Weights of a small transformer language model: tied embeddings, a variant of Muon for these matrices.
Each number is 500 + 40 x the weight over the matrix's rms, rounded and kept within 0 to 999. Layers, rows and columns count from 0. Numbers have three digits each.

# down: layer 3 MLP down (transposed), 768x192, rms 0.0539, rows 519-544, columns 48-95
# up: layer 3 MLP up, 768x192, rms 0.12, rows 520-545, columns 48-95
down519:507458506468565516532499488535456486406471496460443532558571507502465537452476470479477484481494514530535466456478511492559474468485522533499476
up520:386464521536490563540560439531509499476524537419545499501559465560475475482537524448544506458393438537553493529454523492355495530485451470490461
down520:533488452471457454504480504531449448521419575497567508516464552458432493516468460505463535505451430477471500549550534491478534518525589549465509
up521:464453535489498545483539500463521503523487502454537495500442507485509489491526516558427481450513508450499474469532428477484571479523481565512552
down521:496563446517557538561435515510530543533421501475519505520468529524461429494473509495469474633435531445463527488441483532452540459469518534506504
up522:469496563458412585549574465486488475492483492519521521461532544502477471472550560542468552521489483488496472457504496511542500491570473520627489
down522:438471433483491475497517452547490535455527594531512517461507463536462562515540464498520493496480434490481501525512499447503522518470534521429482
up523:514471555467497555460493502504557546449531572482583516551507526478483426553549479536537547511532464475503520487557469509523468468476536415470519
down523:579480487582447533541509439618481417474494526549503526520496510510435525588527498530447539513511455497520516519611521499580480463495527504550491
up524:506474536455481473443466528479462475522536433530465491454465488504477554531492480505515503462485511527530494522500496508482499501536476461436418
down524:530495444511495492523502462538516436481561498502498519554504518537495489518511540485549481560585501409514473479479506539531510510493443514565567
up525:487449567472462447432488540479487535528477424512445522515428529458495500481478424443411511505515502522487522498426524497563479565518464538586461
down525:519542534479473500474590491502536462466472444480485548484521507498445510494454605557577515488481501516484492478451547508576538586536552487529498
up526:524461491546530491535546471472585505470603511439516540502539519520499455524492541507592485467483432487552419523405597538505466521532533486490542
down526:520504523506478505624571450487521526523494465487489500542433509535516417500502526548520511431521550506458470493455487507507558460515470482472408
up527:426507512558500474498523519521632496553501496562474566513503443512512510509493476426507515484467486489484488518447583429534548523448475458491499
down527:483450441474526541482472490411513483494507442474524470473491425489507488502460510533520509509539521514502484485570518477492527544477529542504451
up528:471500535441438427481497493416470538536495486486488532572532541472509517530533480511485532664511527494532529484516456527502462518580466469517484
down528:462412468508560517538502428522421512553477476438576544475517536432522535574535526529513519544475528499444514464498475498471398499534485447499574
up529:456497455424524448534495435500497611587531461480443511552505500500591476531511490512526461622558480422548515438493549607440400561547447413456505
down529:439505457527474508549455527560463561457490528521602530529483608542463502557579449513488583597538483474461469417488510554473437558554495531484532
up530:498476571482463538544583495427447488492472502522469485532534535464513462506523534499534529449514511573497481572494516494536436530482514439526473
down530:489469476490504443481543493508465509498479468543474501470534530455463511510575514528495548447504462577415494533508470439477496502570461493526499
up531:414501520461515520496489525525557560554469575520456420492518489475532458496437476460589532579489484518533464544566485540605488486524552478527418
down531:464439532493515422495477519509415533484480538533467525470457497512493468576456485486567520519492445461491553495495524552542456478505472486602439
up532:426415490500423479445543443500477533507469479545525470578559473478524496526544512492545452411503505573492516468535517470506494497497546475517520
down532:458503496471502461507496488443510554486482567473486509455521503540481505505492550438462535535513510555548473477478511447529433491511516467561435
up533:451472499457510527497573484449478513448539585472525484430456495595512550492458490448513548426515461504533569527561421551436489520524491448497491
down533:519515581519426561501544392509461464557475490473555498569517558522434494593448499487521451475517428507404504467451493517442457508479514508482521
up534:465468558564535466524530499526529517501515404477451547507533529434515472499522537503467537541459497471496491453458536576573505451542520518538526
down534:544427508527563559535488513535483519439556479454445509503587502454495529528495482458458528500522438405589436489561509505479485546537519511483490
up535:530417545536493427522483485497519564511546530489484517485478529460519555457516466545544575510564502453546507526451402492419495517497538569516479
down535:551485531517528470597552433488522465481519476579522496549505487475527516534514477528489591519509485533457483483489532400493555486461474606453509
up536:441498542466486569488549569460481452516560457482475431545512552548518501470531481522512460503537501465506508466493560451478546479544517484497452
down536:511558530486511526544566503485513538413522476515446490457554465519493535475573521535411497526516510497503525507509504450500516531511462555499494
up537:479495521520534466508443500474502502491481515505421470465487480474514514531535541397504418543560527435550501502509526605474464520511462500536488
down537:462522493481567493502370529469503471432555478436499531493552470473550538513579502410598448473472516462590477541574469455523471523520526460503444
up538:433486516515539468428583551511520485529546506521490494478503480537459494450534515526514555483490472494458456536469502498521533556510545469497547
down538:445576445509542467481455472421512535440488432460530563513534470507483519527447540481543527467503567552524503460546496539525504472510513498433532
up539:506426545439495497487435609477517535548545461451390536530515469487472547501471541464439480556512502553602499455521475551483544541473508492502463
down539:456351479462424530503532520555508497455461504495566504521512522463468451521491513504498494527490554452598460453476477534538471544590511491563452
up540:514451500490543502541559518541458589519509559550433499613557496483501566476459472459507537487461573483474542470553513446494465524492568464491454
down540:520561509523475522511473455461400369468458465466516503569486475467601326491514460441461539498446540612471515494465443500482485403520462526474459
up541:582547491440435466528540522573501511463425442546494478491507545427506457538538487503526510505572496573443533437457479512447494469486518510460505
down541:532571579478441523508487508539491520560524511463462478466538500517472545489455540414515518497452506510548506457499503543456499517486513472524496
up542:435546588476507503526510484548496519460522530524581512544536519479517516523455461526485495433500498490576501483490607525497550533458454413426484
down542:476559496454489427515493459522496499514535463487471494500440478455490500530437508437524547557451454474494471519454445509547496505495502440445536
up543:514521495520561523493515472517521474556500475523484439479521480448493564480506486404489452551508467482497491487512578508488500497530509484480449
down543:507511517574493516478603530509537467498514462455548501497454542573491490466464435451417533501465511502600482472513438543534515520444594452446473
up544:520488530480530496491524471451531497544609475478451516464453497511487499538493520468538490506516507494472509507590484480487518573506607521511542
down544:533490533529390563486590458466529404588464565461506476497489476506529414538530505509494495462555531479451572521521437510597516481535516497554583
up545:503428482538506519618466535472523541512459484473492511488595544387539534544524457514528516478520479494507471510466516522463510484504533560498558